Weights of a small GPT-style language model, trained from scratch on English Wikipedia.
Size: 14 layers, 3 heads of 128, vocabulary 30373, 36.9M parameters.
Each number is 128 + 24 x the weight over its row's rms, rounded and kept within 0 to 255. Layers, rows and columns count from 0. Numbers have three digits each. The size before them is the row's rms in percent of the matrix's.

# layer 4 attention query, 384x384, rms 0.032, rows 0-213, columns 256-319
104:154054152157138144124138118135137156152104114127130156134096115135081110124090122118122173117177137119142094124097160121118111152116115119165098159172115118122112110148116119145089122138084151
100:130103118161093124136153130158139116122095108097166115155127092105124166106088155143147135112125126143136124139122105097138187118142179130143145125133140128140107165129108149120150100120163082
114:129144123107146098116092103164136134115140088097135128102107156122132101160148141099080111126089148106091163150151158106119086121106104154133163125126110158137145161081134128144123153175128112
110:150129088075098209142134118153101146115111126085155125137156102125175130101106192104161142117155154158150151108162112112143142133100078126129113090119131125146124151132155133118141155105136071
102:158160109126096147137156138142142148131110110167126145129146107126147103118128148115161155135124101113091114106136145137074121151161144131126129188144097103143131136157137103150109114139114103
105:147113148132128163118150162149112142139106142130170146114125160128137144099172124161150097127099082131155100124170129115146178134117123128105143141110123092126140097137144064148110132111157155
103:137133126091152137151130163170084156143175145114125144126099115125121112127158122137098086077118124125098139170105177084103096125129136100100114134097129140138126141127140177121123135131129132
109:129095103101119144138139102137108145159156114097158094133117144176112164112081131159145144114118116151156137160134133147060120174118083110105127081123125159123112109134111113169090117063136089
105:164107123148112134123117105103103115172153116127144118143154137131128122131146128112108133165157106109150104163128103170103122101093107119154177151144151104111098113156137165087099128103145100
106:157141102100165142128122125140142121101144148139099131175173134126176159129133097150139135124150132146166091173071126121138131129146113147082120126146133189142088112109123138115147132131144121
104:151137156090102105141136131154100134145148089122114108116103125118113104137121131146125112104094159134176132121141119108090125133097149107093126140109118154157131138169143098137138112170153145
108:099171132093159102120095110127162139090119137119148126110151134143129100107178114121104166160132099117127124088126134142129134127087171088163136099087107108099096102130153170129146144133082098
102:165117139148133162106102138130080138119111116140114115126127130070107170130152109122148132142134098167121095167126145142110152119176106128135132151081138158164155143098142120096092119096107092
109:160178130133140152146133108149116122121131141116157152132134125178139093158137133106126130163107095129153107153133126129188129100115154144126126146149111129126118143107101157139137171124119109
106:173135130176122111143123142112080152155111130094169121105122119140132125099095099128136119107163072127107118106142127143135140108142159120127121145114150133098130128110145122159142136116104149
107:146108071106113116115041113150159143103139166095116088152151138094113114115141124150130078126109135100125089123122147114125168130108133111156170127121113137119149115114125102116129151142085135
105:122120148058124116129168091119138106164155142115114148110162105137146131161157127102171160143110147100113135148059197136110165084155175132130094127146119146139155122124134129091146105133128092
100:148125097097085123124143145144159166125097126129167135103086144100124156100141110144151130146144102119115127125102161142159149101151113124088126171160134084108093146091110101130142189137097143
108:131100174079150134106114123136132125098104152131158106119139127104165119104131178078112129132144119108137162137140104100106105092085133150114150107136138115137090136142155130174139108132177161
112:082156128138099128117103113136106110143118110149134088149109097123113124095134122162095107139136082118140132130116160173135145133142146129127099162146138164151151136128111089109118146107108096
110:159133158097155122164144153114127127145062119081127155131129176107095133140135125118115154157119157165155139145120171139152101135119115131109144106095114158107101135174130147120162093167084139
103:122131130140101137169154118089094066166172136120092106116113130103088112102089144133112125140144126125121121137149155132107124106113118100177137146142160106133096098181149151128123116165079138
112:107121129098131146087129140121164121138119143160144145130115178163102128141122106083109133139110194147153143142102132175132156105120095139150106136138111127086142104166098118118093087107120124
110:114144142127096104135129157103160123104112146116174141109107141146190119093136119140122116089099142163127111145120099118122137130081113122097151125112153168119151156125129117117110131137133117
108:129133113099114116160124099156084131143119100142163139117123106134106116114151145137115168162164156124124108090117095111138127160127133115125134099146149157074169124133102133107113165114126116
115:113114079159128154151120134136083153091138153129083146127117153151155093103103148118136123153113128099123106150137103123113188105142164131127099105132122138126131149154095097104105134180124150
104:109122154118129144116140138161094131109127119145154097165107095155135143148109157099145129085101115118102127128117137090141133127142141135124137158119140135151133150134100155113121141064154155
104:125078116074113106164138150069148146143103133150086113110128121084120160152148118125180113124110176132115102147113140135109109202142116089117113119118091115151133153148112110148108125149112115
112:109106166163170153139117163150115112107154138102141124098102166143129150109128142093116117159155167124113132105109149064124093126134154151155131079150112159153124139150118186134093132127095150
105:139147132137109115081150150156135108113134148142149101118099099098110152130127143114151150137164214070108116127154145110075159118164118167116136149135119142107143112104124155149107179125104108
103:142144127185113139100138143119095143101130142181181143125132126121082108082173162120127130110144113168129160100124106108143123144168124124136108130119137100152135109087128110117090150143113089
105:100074149144127137149102142120091094114129097162125129115101126133090126126116113126101158118129155126151163160134135143134157138111114104152113145123125149087150116132130128083130161117118117
110:136136116147105178116112130136108097172141126132083111100135104129099154097138132115143124115100192139105064112097184163118135129165145153122149127129130115151170145131133127066117112138133173
104:117086134166138104135128119108139134120122132128130155143101192138117110106118157096099128155116105152163156094100143124120140114160113125151109127170163142133141142171103137117075105144106076
116:083078130122082136131107109104117122115091144126140095106135146149124143109102158095132145123140085132150130131117092163108131139124135157117100108137071129107147136157122114093151144134122090
104:133087152161136121154116094168134175117118139140160055118093127131115106143121132141113091153122122147100139136125099147115159112128159165147129119127130106133109123171090206105116137115114100
099:100136141110094089142138156174138089157138134157119133110089141102069148148159090141090103106134120128127136131144090139086176135130095163149105128082131163110186135140156112136087115103146130
107:083117143170154149093101135098105117133109120128140145087116126113118135128171166146150103120142117110144171127181107080114123093138130124165138142157092117156114097152096125136104082134128119
107:139168159098130114130087135169189093142100145149161112109100085140086129128145135121176115120148139154130127154171107149124106124156119149142127066151162108124131122160116131098096104095119097
107:140130080082148097101079085174159125091135105121098130083157098137138156133116088097091117120131141163140089136138146138107118139140142141139114119137080146126171143115147103106063114178103131
110:129146186085104137139181084155122197133136102157157145151086128106191118096144110140122121152178176155128137150156140152109105102163139118160096060093098106144120109146129145128129128082121112
109:104109151158148158123179139092109103159132114150139100125126080132103146117154116134138097150145117132161123105115121163144123127150171138104121138128132112150131119128157170167126102125144119
105:132098155143121147147131116144128138091111109135131117149104172175140082129138122134149159163107151144139105118136197137110116144137129106071155117138097088171099129164094124140113141164139149
112:114100146107188143125088139170156110073123126122149091115136140144148137100123126135134109142135134169172156129116140146098086120124112127136141143167127111119091152101125188110097095144130129
108:146109080121152160141148111151153087122193124133122140125113135101115100148107108122174114168118138126113115138117078132135107175131122113138125156126105166079146134116116109113142089117104128
106:140142139103173127139138123135104099104108124144144111107114126101160130123171172138144186150136094144064093140128137149114137173126115116133119128097113110109147142144146152124112106140108117
108:173133150095136122166143155141114159116114112084105149124132125119100134136114155143121134130124153138086112155137118077139104128157137113124127111103135172125140144118129097167159136142110120
103:136120103113120127121121141123129099162146149132134162143159110131142140126124129135120142142146119158088118121110165112145118127105141136133089137151072129139133117188145144121157132162160136
110:111076157125124153114147093135108175135132133125137131142161119121121129081171096151132127121139138138128148108091140089090080108128109119133150137130162170148099099116127152142118137120158132
106:124111092119130077156104131133109126116106105099137108155137146127119108135136120112090150153105120145106130166122155114132103146151145123113125156126126121134133138125145133184148104128154092
106:103114174160103157089122129127132131139104128096124123103118126105120171119153095174142111137142153164146135163116102129122132100162118103116152167096124152154167147102145105096127115107166097
106:155115115116079102123098137147176120168152111113146136166150133097135142100114119135093101128103100119110106129120105127110116120126181108125123083121135144082171116146128091129084060103154113
098:118153117118169078127068147108125114161160130126086066144088115105142141156119113135124107116122151147140154140127144123138077147090116127114155121110101113162185123105139123108120145119132128
107:106166119148135089112089113165128151119147087168063136144146147118146125112112120095108130133097129111171164129142143141146138113075112136167123166145111148128111132111163140086137158148113148
101:112127081142132121173145098157129125127149127136108125117152123119087120152126128135150126119184147159144143166142073166119097152142113116149100096150148066110164100155117088137088115157130139
099:134110120143088106123152152094156152115118122134088159083127109087113096106142106168145131138145145045085132152145147133124159099139118110175138161099129155156170135103135144146104128137132129
107:114070131121143147162109177127106166106143109109145128099123062129092123140126131151167128154130151153108075106182113113113138164153116158117120132127136101139167105123133156168139132113109122
107:118121095133143147114116114128143133132116128150095127150127124148109079117102085141130171113130154104116134182152141141115138165117108095061133124148127143175126140101151135156151140145123124
103:129087108127119108154119106140133149174132156149109092162064127114148118083129191145160130117128131160136164143133161099152117127088138106134124147132114120139131147161099095105111173094132105
108:096077154142082116117124154145117125129173140179112093154136110102104134135088164116077148145143094151132100115140127130158149117126136151102136156187169134148150129123132150121152157138131128
105:144110137145129134120155139127107088122094118126072115123128157090103153128153148094161089142107089163155101136108084127126115146145125125143111140161131117121110126137101088150161122129137149
106:192165145145116131109124115100109157114141126141141162175145150107124144142126129110130102162128142103149147152121125161161106115118134117095152110166133130074159099093125114138143123152109085
106:102115154087132095130154109134116134165104114173115062167047150137143192106115187164160121132099126170124109133131113116109121147135125135143127105099134109128114081150092123159114119116165115
105:133107124129150120095203127084126127128143112134108126136117120136121132106130122133158138103125116130093155167077097129098155127121135125151142123125158178099121107137139159148131193150135150
102:142123107115155122134134172155136124139115103143131096141130115106075127123102130105105153143118110177110132141126124124136061172141110127113156128101162147101151146122138163142143129142126164
103:163091135100137136147139082113133140143139106150134136099151127126145191157182101126102148156095104099141109169126118158134152158123145081110145093140127117153135115143148055112126145132159119
104:113121161079144103090130104116120096103117073125142102116158154138111118109118148109088120135133103157148109116082101148141144118131135144200138101138130111089114130117105138101119104137121114
103:108099182116159124175132151109138141118111101131115083151142154152108147091150108188148122113137093084157139123146082102124112139148125104142162161100095118116110162133165087159171109083103134
112:103101160148111118141163094132104140116166185124128119154163141171117109146088132122142112109138133165174150129168163103175116135125175124142098097093138146122136097156148154137110158151135113
103:091115174127106147099107106124151113113149101125131132131090087117120114145132158137111138105155135166150114116133127127131134127116140142140114090117106175154107133098115116164122083122115108
107:148150126203118100146113118123100121169134114122138103111127164109129145144141119175111124162116126129108122163126103136148155134126106140161132139126159131094130164165213142150128113153155094
116:129141097164151165127123104126126138140197142125088096106124147146117145165091114182101093137126126147124122134128065104102135150170170150139099128158138121136125096156152131139117113153163172
102:106154088148117124134170162116119126181125149088150105111104150153115115078082126118158090107103129130083104096116173129133102100106151145156134158100155144130056105184127157133092164101140171
101:146148110123137177130135166114134146154120154119142121131112100113104136126108121106119126111111170091139156110157139159144140110151151126100129104111169120167123143122096155167167110116129160
104:125135117105139114089122145133113171102095097114078179130156134144094098125087118163120137136173108136124143114144119171104160122171118116164190129130148117085126099126132108121168107126090104
099:169150051141097127145119161102142120137118153116113125118140182111125113127123134125124098161169107149120217114158137120128128125100101083161137148108119089124109103188160151115134133100101144
102:159100138150124118148149156131150086135163131131134153130161092101151132139153159113119084103148114122168141178123133139120152153113145152093166144107122194117122124106122135146166125119132145
104:150106115121145117082097115156125156114138116155070144137149093134133089178135147104126167133118130100161118099162121124119141132145145109101146130135104110114101133096103133144125093126142103
100:141172119098122149157121120134114115085158161140122093079189081110149151131136123119134135139151117142102123138156105176119125131148153146130109108118090134125136143138158125110145140125105133
114:122124104122135113140116122108115147124127129140150160126130152117153139116140159138146161119144097087110152135116138110170135157144125138115142123087101147073141130156117136104119157120110126
110:112137090123112117132151156141129113173127128149140134084128113171153117134106084172153117090114171121108145107176104116131139149144146162143125088143156116128152166132128093188156157109188126
111:134109116136151083115115133122105125146162133132136135128172106109137163160116153108148132105151143153185116139148109170102109117131128151109139165144149149127128080126118096089080080098152131
111:139109100089110101151131132130123132151086141098135142107113110126136121155126124146121127124129156110107096130142112162120146133162127158174134116138145138112112080114120141154115144155108126
106:142073124159133100114087097137123143105112117128086116118099105180137146152102128154193096141192133092112055135137124078139103119140092146141148071123088091118141136176123112156153122157140143
106:107106128124138159097145121141192133087113126149150140123102163110094102123120174120145113088135132106115114127120141135113089129130103117162106131139171068157148109139115204159085125156116141
105:113115134133155192124112103119138115113100098149110126145182108127083124110181098149110152105112110140096101158140097112147108143152120105173172104113119168119121108131111128123141121119160147
096:114143134155123116124123153083111202130125138129135131149128164138124197127118136130152110116145119140111175112143081137130158141174161112121185131138122116122188132151085113123162125107137092
101:119088122081138115155125108127165128112120125139162108100110120125147170125158139164117124141132158113147134087121115118089102165104126119084121107100139174106117121144147146155132158182114085
109:112130112180104157176119117092133155082125151160100117124113145126095154115129128126123064123120145065150161119130127123073130107130168116156131131116069134097110144116130125143118132124136120
112:128160137169111116089173128168118139119126199122104129140115135133164102109148089155133135102138156110108091100156149111084131103119111145138142121137148103154098098139149140141137126135121173
110:177125085139143127131142120141113083113095127167123119149147125121124111092120129129161120136111106152136127150128091125138114114123137113126111143140141114177188165140099111101131133149129127
104:139143131142146149149133122158143129133152141146097112165150125121128098145159121104130136103129105106110167155149135074146132091141133140143143100181157158155095160134134178105158137152115123
117:134126168110127141144140152114167166153118120084118142131100160163108139108110144104130117111107099159135081165125154120115167123127135133151123143160146134185156064100091140120079120121116079
105:116134132188112099138151186107110135159146163171112093129148111132093126104109095134151113108105120090122121152108102100076136143128121135130126115100073127093132093168138133163137099158118155
114:134146133176118114121177137138132119145084136109116170161111168098118122113145142107124145142145160135141153116099154094141132095098069113167125110118145140128128135136109106138160114174158136
109:120181105108098127155140089152124080107092105125137132135129128169134081126140116102131159157092171119154162146137136161131117136091094132107130070151122096118176140123141163159130109142124103
106:121127126134180127145138145108127133140106086094138127170071119128126123106126108142120135127119143156149110092118119108123145136138166125149119161095186128128069122133095106168148118061136131
113:126154115139146135139110089130100098083113167125132065170146146114145128097107121159153083145124155111129146091140145154104117142185129175113060132138131130156137133133147144093075120106126113
108:133118089114119135111121108157135121113089144114076142152130097132116129122073135170133082139097117128196097156203161083148144121112133171134087133136083139165143110127177132105094114154124133
105:150114117156112050129158146091119124090140178122085147132127125126122127157126125133144104122095099129114135103159145120165157157152149107144166143124103147134110095161117142143115124079119105
103:145093174139122126127155138112112170131171133100131091119104162156144119137147145101107145084135116153078130126105156127097155136142153125093096083097203141100165113116113097106124132167136131
108:137132106113168135129113121150105135111100141137129134174106120110146156140150159152133156159127126108158186156127115113153114097106120137126135081109122132137123137154152144133109108128144125
108:127157116170120147129127156108114109135141123119116095115119175105098154125132140160082137171129092125138108133164116168097157125137104117109140163086146141109113125156130077159152119068098115
113:149168103106136143088137112131112114107112124152138121116129116177161095193099136124125119130176142139124166126120088116139140104143091137132163145146148142123143142109167113131140153132148111
106:124104107138151115110159111134169112117135107145145127126148122167108113112098137116116117123177176154116121114117116113157084147131169097123118152151126081141142121172141118069119123147137140
101:100094176140141154103121121133156131141126197133072138126116121115126109087141176133135127146158185115155149113087082130122166105149131155126188133121086149118109123174100092152136108150111108
109:177110113149115178117109131137115120104151144108087102124113116104143132160084100125106149169133133162100089110185123132145127128186150132116139086144115154111141153199127138079081125133106152
102:064136097083139175106135086096102121104136103126162132139145085111110110136139166133154164090090166090118150114125108152122141167123146144159135150089106161106140130096135155095120109145090147
094:108112160141110096126176107108099137126094126116137147118120151149113114145128173164112151117107111121169126070134153082094127152156110128144163083156132169118171085107090146112129127173127127
108:138155116150142099149148128145104110149133109166083139105151104126131082100131117085128124184106156136107141147137126139141094117125111133178125157131114118153113136098096167150135119138159115
105:099102136105133209118142138160139139169141111119096149130124135134098151122128090138125127096141130153119123081127146151098102157129096137089084080119105143106131102127110142121163124104146168
105:150166153126101133166153142107144152137147112125156144136141102108129130151146126188150097111102147174133125094129124147109089138122107102083071103120095136119111113096150149150095131114122167
113:127131130209100134096113101181146127137097106117122126121114118132131150099137109186167115096118142150117126108134131137128132113163123113173120116175107100101151128077108081086121139117143146
100:160128135130154129164116112144106111117129159121125157118146126113129115111151166125137133132141150128079096175121118163139147145144139121150150128065182141111128141117114133111106093136106138
108:162112128087142132091131143129122133131137102131189119097127132110114125122132132139136149131111122115145106106133148119123074153124130099116097096099115117117135159132125109142127062144131081
107:082106126092093140117130110129113123126135122134104137145151114126123137133156145087112114119101130162154103173125135155116121124103103115134166122160154145145155120132145128152168103168132161
122:108126170097117146121140136146122124129117150098132126080121139167127119138189122109126130084111147134143100136126125114127155162148147137119124153156152137119159118085119150115135117160181086
104:139124146148122095133178137121066179131132140141113154143108134134112137091113118175150131131129106125082138133123169082126140152165150137126122147134086150138133111128133135164147119127130122
108:123152144131102117157160151145151121137109081131126139119123131133126100129148153111165114068126114138093084090166113124142156123177147153096109142178143105139144127108164153155083133131161099
108:150142165150163127110102150090138088070132082147109094137130119148113126117135130111134149134149121125109119167163124113091124168081121163103140115119116126119123146168136123133125105141137144
109:103156097111144132097126111135117147120113134144106129162132128107117155112133148147166107163082128116124123148098105172083132125151157132094112131084112120132146146099154072140162090086167165
105:125122180084114153099120108083128173115157136130131147146161129113139121146153159099118125132159094128142132138122085121137134094131048124089103124105118117094134147126089126081132151106131147
110:140129124156126122161108146146138127110118121161118098137137113150113133138108096173108108116140141128147107154143102112149117114163119109155120142117096127125136152087137156138120105116102105
111:104109152137148108108142107129133155124109145151142128129181130129151114100104149133123121090125159128115125179120148140145161102125117097121125118159093122121146117143130130098100087140134144
112:097101110116096144123149138112130143178115119129142152116111155111143187104145110136119152114133138112068161143148149090130118108145115151134134106085117124151138136122103128135137125129169136
102:118114112116099124147133097142147137143082076127132152120099148136118164138138133147115099117121146088136118108140131133179129111120118117122150125111132150102189133036146152155135085130138075
102:127147169140121121138143158160129120127177094101147125129104100108149126089138157130087127178156127179110132151095105109124133163125140138137139099113131123121141124180120131119100100113133083
108:126148095100144102168173122124128102100117143115118119108126119114155119148103139140100118141121146158158147093055118154101120113136105111107128139093107142097119083143150110127118117103110160
081:126138139147173118129138149117089144123148159125095177086154126161135086166077101143146133110131118132114070095112142122108166092110148097155129094154111110147137111117127140159101095124128139
084:158130109155115130113089148099107125128097140129122116121111121148081149121133140090121122125093140113145136136113132150160079141127121103111156103106115145114112122139112124163144108166104151
083:148116130163137110114122126123123112077120104096091143120126112171120098131145107153107144128109160108110122109113144105097145132154130126154163155161104180080122105123133152134174127066135178
078:113129121123138125115138118130083144165111130136160068120074188159066124144120135134063130173124134117195099078137100160127137105127170111127094141150093105090111105166093115109127144119097132
093:136133119079123143153155112134107156135164125104117096115114171113178114124101130138137118130177154142126097121126126124082138126142127133138144194142159134118080151106133132148141123139119107
088:141149107142144126104155125141185141149098169088117139158119114122102172089114092193123115147092136118116135166182139173111110140154114158142126080183122134093164135114119119122151116123142113
083:184146134150127106152148130119144109164100163115092142125135112091101136098127107140135140130150156158092083108138129132116163117105114119141082134095141133173113127092148078169113125136098149
090:095137133140130178127086156120128129139142102151146111108138143157118093144165112073105128150097108138142136149122127156178116208146114165110099124138119107128141163096202140139095159144094108
083:148154139127100129134093120135166144122097146144125156132128087149145121153142105128136139123133146124150118147188122144107142150148115163080088142139147122128135124096151138126142091127105102
081:143082139126084112153162153079111169140153147083130173140125100162123095130113123149124122149138117148094144123152133113109100142135094093087130142131095115130174130183114092106141119143118120
088:126132153163175152140146122155144112053124164111072136104121142124100116162108131144161145106145117173160191112142092130121148113182102097111139128185124126110134155158150134141131122133124105
081:157140121058133107121123118106144150166119130135147134085156144138128113167121109118140150137140127134101147127089133130113117155155116153105106120094114158126149118165108126141099088118130111
085:097152100110065124164166129083163130172139044106147165089115107079093123126154142142115156123145108142137134130124127138089144137087170126136125123115099161162156131105119077116081141130123126
084:125098136145152079134149142123149123119111129144137115144135127126155100162127144181130130152120117132117174154131136075165127141153153137119110119089101150144148124128116119090148131080181109
089:127180070181152144143118124096103125121109097131118101130161086112170104156118102139127143143137120112105119092148141113112130164113106118142148162088084123097171099113161116107084112131135125
086:137126142146077171074142126098144177089100148096125169160168106107133111169163121140130133131110117143112134079103118108104134150134113105161162098153107136124153081114119112135126097075113161
086:161130089123165146172113106082134112077091147109145125144163128149117134100096128112121119107125106099176135137142099133103137142121108162133091101094134120151154142078146102123099138148125133
083:164188107126132137127158132113147132132146113082167133133148129153144133146105123099146123136108109103133136126157118169158088129087130114158139083174157118111135118116156155087154108124091124
084:126110172178165112102126177125123129124098121130159159123157116104136158108084166123108169117166080134139100133113137120108139143157099160190130080133098149135094129128110124129149154144100142
082:174115136132172090112152118122135081142092122135132157103154128172127128162164116139146142143136130050125131177117131125132153134109111133126111164113117118124087180119156141177163102118157118
086:150144121145088089086106172090106069123161148122141091144153064153157157135110103144176117139150116148081094165105160173142142084150124139158164113143097154148120148156130071134137113126143119
088:125125192141141164118144141125085140164129148101131097132070145125060095141169116122137096143094157128177171115121126100159125119149145132154114108087158110112135112155130199122124103116124119
085:109167197154115142130147137139116168109145161089111106115129147104129154135122114104148115125100138182134110090097104131147146120150133110139143143113131128163079173119139112114110119122149145
088:134103136121138136114167115078105124080172134060140159106140111110148158197139128078110098157149138147108142150107126151142158150137137133108102144135108124130090089145149103131137125165132166
080:147170155104150119125119088099136120096128137149154140087137136096103113130106188154139127152112143138098148117113092131098187104124133113166138119145100173106100093117152142104143144127107109
089:128160137105126102118150090099134136131132136139102150121095136096123127078102146099165129162167124142114106115114158190170142085115136106145120142181122069092084116083115086186161101157101123
088:142112150140126119155085125111122138130129113121110160120150154117099139140152144111150136082111076132101126162148114131123082140147122127090162124076118145144117099091116160145169113148130112
088:117155136114108107127108141112115165117127115126163145142099136115143121143049101113154099094103091082138134126132091081166107112143138200116119163132117118153120127098144124115117154115118103
079:109127170141163134134129162103121175138148128135130109121103176098123133154129113092074107129146142109116127115111135114113143159130154182101104164105106138094138092125098141108157125185147109
086:129121129137105135112106096163140123094108141108110105129153131132130144124174095089147125141101170154114087100133126159116096112187131171125116162126098125117130115113117143136107111124115094
085:086128121139140156170122098139076130133124134126104164133106141145132126115135133124166147116163155133136137141105099168136152149116115112131130116116137102123106139107127138161091138117137119
086:142138154161150131140121138132097094151087156164194130118111158141117107108148124144098091137105107123105079112147123135161097116132162120101124149086167145161087142144168164069150115154121072
085:138152141105129111118153120076135160159142129127137124166134148111152138141173113140112154143174160187139131153118150111133095129141118145116149150082152138159140130143111149139148078117115165
080:149205101153128119135128120102133106123113121112110117092147133104108154123129161129126107146128155089145177201149102150173131127162103139185133096134114133103154139145142130130088090103121134
085:137157135140125101094140091126114117134117168118131137110132160097116153131145156111055149127103086101131136103126101125153138136152140119141118086159138149120139097138166199132136112137120127
082:104133189168130150116153194156125135113083108128135122154120121113132083141138100141177117132077125131165110098120123128123136113136130092091095130149123131120117117154166145113135117143150139
085:142128133124179162107153151147128148084114154097112161143170168114150135144132154107152111134084138151148112064093133099100120140108088096134138151107139114156132108158119142149112156130116146
089:135130122110095150067102126151133133110085136124122160128096169150133131125105107191140116168090136121099098150116133135158163136139134123169153115129105099147177147117111122068130095080138129
085:089103163159143134165118138109104116126165088135134085123081085109080116121092168145103094133143123143143110156133086117078104116142132137154129154124153127162117099148170133122161149125124165
080:158146123193131111134152099140116066108116115157115094150109099106113102148151081132135126149116103105159136173095142133155145142155127140117093156154086105189151147136134132141132135113152139
088:157124129107108145126142135120148118147127151135155151128124132146145144130148120143131109107110131082102151136110140122157127159117122150160142099131141109137149157139081130102099125146140134
085:113164102133128075133113125168124128141109145130106127185110119183116139156154097137127154151128152146106100117141129122101133127139133114126128138163108137151146127094074119068125100115137135
089:132121082118140138161161125130115123112173123115151183093127095147124044169161138128148130122116128158102154153095115119134104133132113132109076138140140130135171113142134165165141107150104099
082:113129126058108140141109115095138124112082141086131152148147140130155130144132129133124093124107121172200103083092134144111127104115118162111079124148170093129138119080150129123155137179139156
085:125099133090114115200133132134142110109116105124156121129117133145108094142146104126187101185127154143153123130112150137108144108126108133148091106136149086145122126112127146142138151109151108
084:113110097148122124152146133117117146093107166089118165106187120167137154155078105109143139105126149133112120112139119150086122123137114126128102101144116136133155114123118149159115131122114098
086:141115161132130167097114078221084117094121127131089141144150101161142145130116154179159123106119146111177080106179098136102127140187158127144132119136104082136143181139145131091138096143100126
091:138131153151140107144145152149127136134125107147158097068061132131152109124095112129116148131173073078188114097125105163097145126111107082153147172150164109088103109159140122161138133116104072
091:125163142142136137149136192139115129122127127142107108154070099160098085182133128131140134093154105101093147119154123155100121128119105131138132130123092064113146117173145141154117103108091135
090:118064112121117124161116177145132154095126140118139126147158162102108151123112114184132122134127140138160126100116121096121087154138132157102152133062144140130140090160099112131189109095142170
090:133095177128142167190139121121128134135104132130095141084135080128136103170125120136092128137134190119086139094118148136130148124100120109185127148102112130122125127131148136092098134095111156
084:150098112132154104120114104183137164105117112100096136169130117138105145132126117158146097107138142112124122131154126082098105135122149164089116153170100163146141131098070091124121103133128177
079:114117120181122101135112099108111117094120114131108103144135145123167074125129106142105131103146120158142109106134204139141140135129126146101157115097094144131159126131119089130106149110140125
080:119118155104132131177159135154066160140114126123155095116104110119124149152115126122162142132101094161117091104136163156168124119145111110102075119076161094155111084101163157154080137101142137
086:112173119114128105145111140112148142121100165104135139117149167133134128116136077136155158111135120161093123131129126156148146136107129119080098158082101187133128137099144123094116114119121151
079:124127132064158159110120149206128096147113122128102108092130152135124126121137110143143124078126136126090113099150114137124075144138092125144124124124112088118131143154152125141136136105130146
080:109108122112136148121137154111111157159118131120132151141101147180144170128156144120096106154105131141114126139120105151144085145080149112108166093087124098158141108137090115114135112108154135
086:115154151107132124164146132109145121142150142132111173144156064128147150129133151144158111093126130134128151138110158076102160122118137108110118118110141141128140077143161139124100120156120122
079:135097099129102093151116116159110105110153110129105099174100172135066140093162169166115113090138140162119117134109121092122108135082120109156177113118128137145116163189111092153141126130147163
090:120156133171099123163159110126096115129135140110127116137125096110139141173149146084092100105126090174123068112086112127109167136110122136098182158147148124154141132094127083106132176124131121
087:155132121123139111163130120085148139151109106185122137167104169129115123122154140115157125100132121078138147131104139115116114131124136091099094139151138082135152143126103170168107117132117138
093:122106130140126121158108144120121138173124152130133109142144143133147158141173133154125189134072129146133163118101126134114151122122152146150134126102137137111124154136092134139085163096145099
077:174142138122124132145113100150124127156151121160122101155101129137147114158156168158093179120172147123108140105112170099126104122126097130116133150121130082072128114141110140154126135135117119
088:133118111124136141169138132150154076121127124094091122151153113121127131120128118122180124161125136109185107111093134110135144145111121150141096141159067129116123156084125108136123118087154128
084:138138109114137124111143166107101154116108140147137113127107130129114103097141161112128139133118116130133105129119124134135089106097141090057139173143135083115099101165108176161157100144139166
086:087115142140138100147126136149159096123143127158101175114147111115134118100142151123097132146110136121160141117135107091103104106169135107114136126106137115085102132124128184115156126152147116
081:157146099153139128145149122101157159150142181126142168134135118120149061164150124141149152084137144137098088125137119139144158139111117198119114102146151118125128080071153171106172139118135196
077:126078145149086113123121142097134117103169062141140172133141127150044103118140140133115140173137155119130134170140127159108100104101084079161142124147148121111137114135093139157108131175122114
082:164131155134134104145170133143118149116129115173154111099107147162169131165141151128149138152133138102111114146094091155108115073134141154101147121161108132129097150139112145127135104119138153
086:118128142135149154131098085086111128154107166132097127120137121129104116096106114114142162191096140161129085141093145099134097128113116125131137143106126106158131124164124131123123135117110175
078:119150114123131133156113137129164139128109110121140161133090137088142081115165158136142156108145063161173144145106137155157109110118117126127175117103119081115158123112148130130106123129103143
086:126141133087125182128139095146108120111141091165142135112114083130063093138163137084104145155121176118136132129136095147119137152124180154076123122139155131138133169106098117122132168115144096
086:098127111139146085118119099134144151107101127138107115160111147130171133117110112171111128113137106163132120126115116105084090119126124126113155056164119159127122072113095140109205179080148106
076:108139115120106166139133133175097129150089120104102136126102157133134087124092108092122068109116131125109140100125154126150130093122104130174183089136158128108108151142154119112156177100103098
093:141139148105132126127116126139133109109101111147132108079105121156123088178129086150110107114103129148109112149132111154137079148108068140130113146158084079150124110117137133146120169088122110
086:109140071149102133121078122113120108124105101153140151127105113138154143119186096165157124146140129148138165160107127179117117116128170134128154130137089153141110147110151128144172104112156122
083:118128093133146109118138136143164176157110124186143118112132147121137136092108147142105136127169092094110142133192159123125122153124133130123134132170115115161135115157103112144164136135119110
086:111139117144117046137146170114178156127143104114130130095109129078089132134179127117147135126130151137132157149105157137119119106109101122103107149133147159107033112138115123156156147097118090
083:107129100101104176128091110161135106127114138128136129147134158101108127151137134135126089124120145107087096135088101111173113133066131124138089131121132143128135136115124153117111146126141137
084:124127146127080120136109124120145145118129144150145134129108148135151166145089116175148159130170168128148181133131118129114116145164129117129158116154120148087047126190146100103109151118115103
083:094146119142127110168182154119089164136116118141105148156133104124160120127141134150143119150128154104147127158083156146099132110093124161120167195082132100127132132110185180138142129149159107
080:143134126155113149083113094109115116094135164134097134144157120129110161119131166118133113172103115132151078138162112157118082111144095138136131135128122101134162079149148106150135088117099142
090:135164157117135145140154177109113186103097161079140157132141103116112115115132141136136109119130172121079127087117083135078163115148140091150124098099123170102119115109168080117132158135121115
089:148109143092089121119143170101115149095153154149132121099149116140146136172163121145168167120143151151105111139120159132133161134129122125129132129107141130135103163160114099093109144155143149
080:142151124109159116118090102136137145075150103123073133142152144134103167149156152067136096146140103113142159123149137132117116116126098181109101127138074139108142150127099137127132135161160171
083:120128117096134125116105150104110151151196123179097119135150130106132163161105128118116164130113180170183129150134149098128137165080130115135134136158141165096079134117136133120152182110171118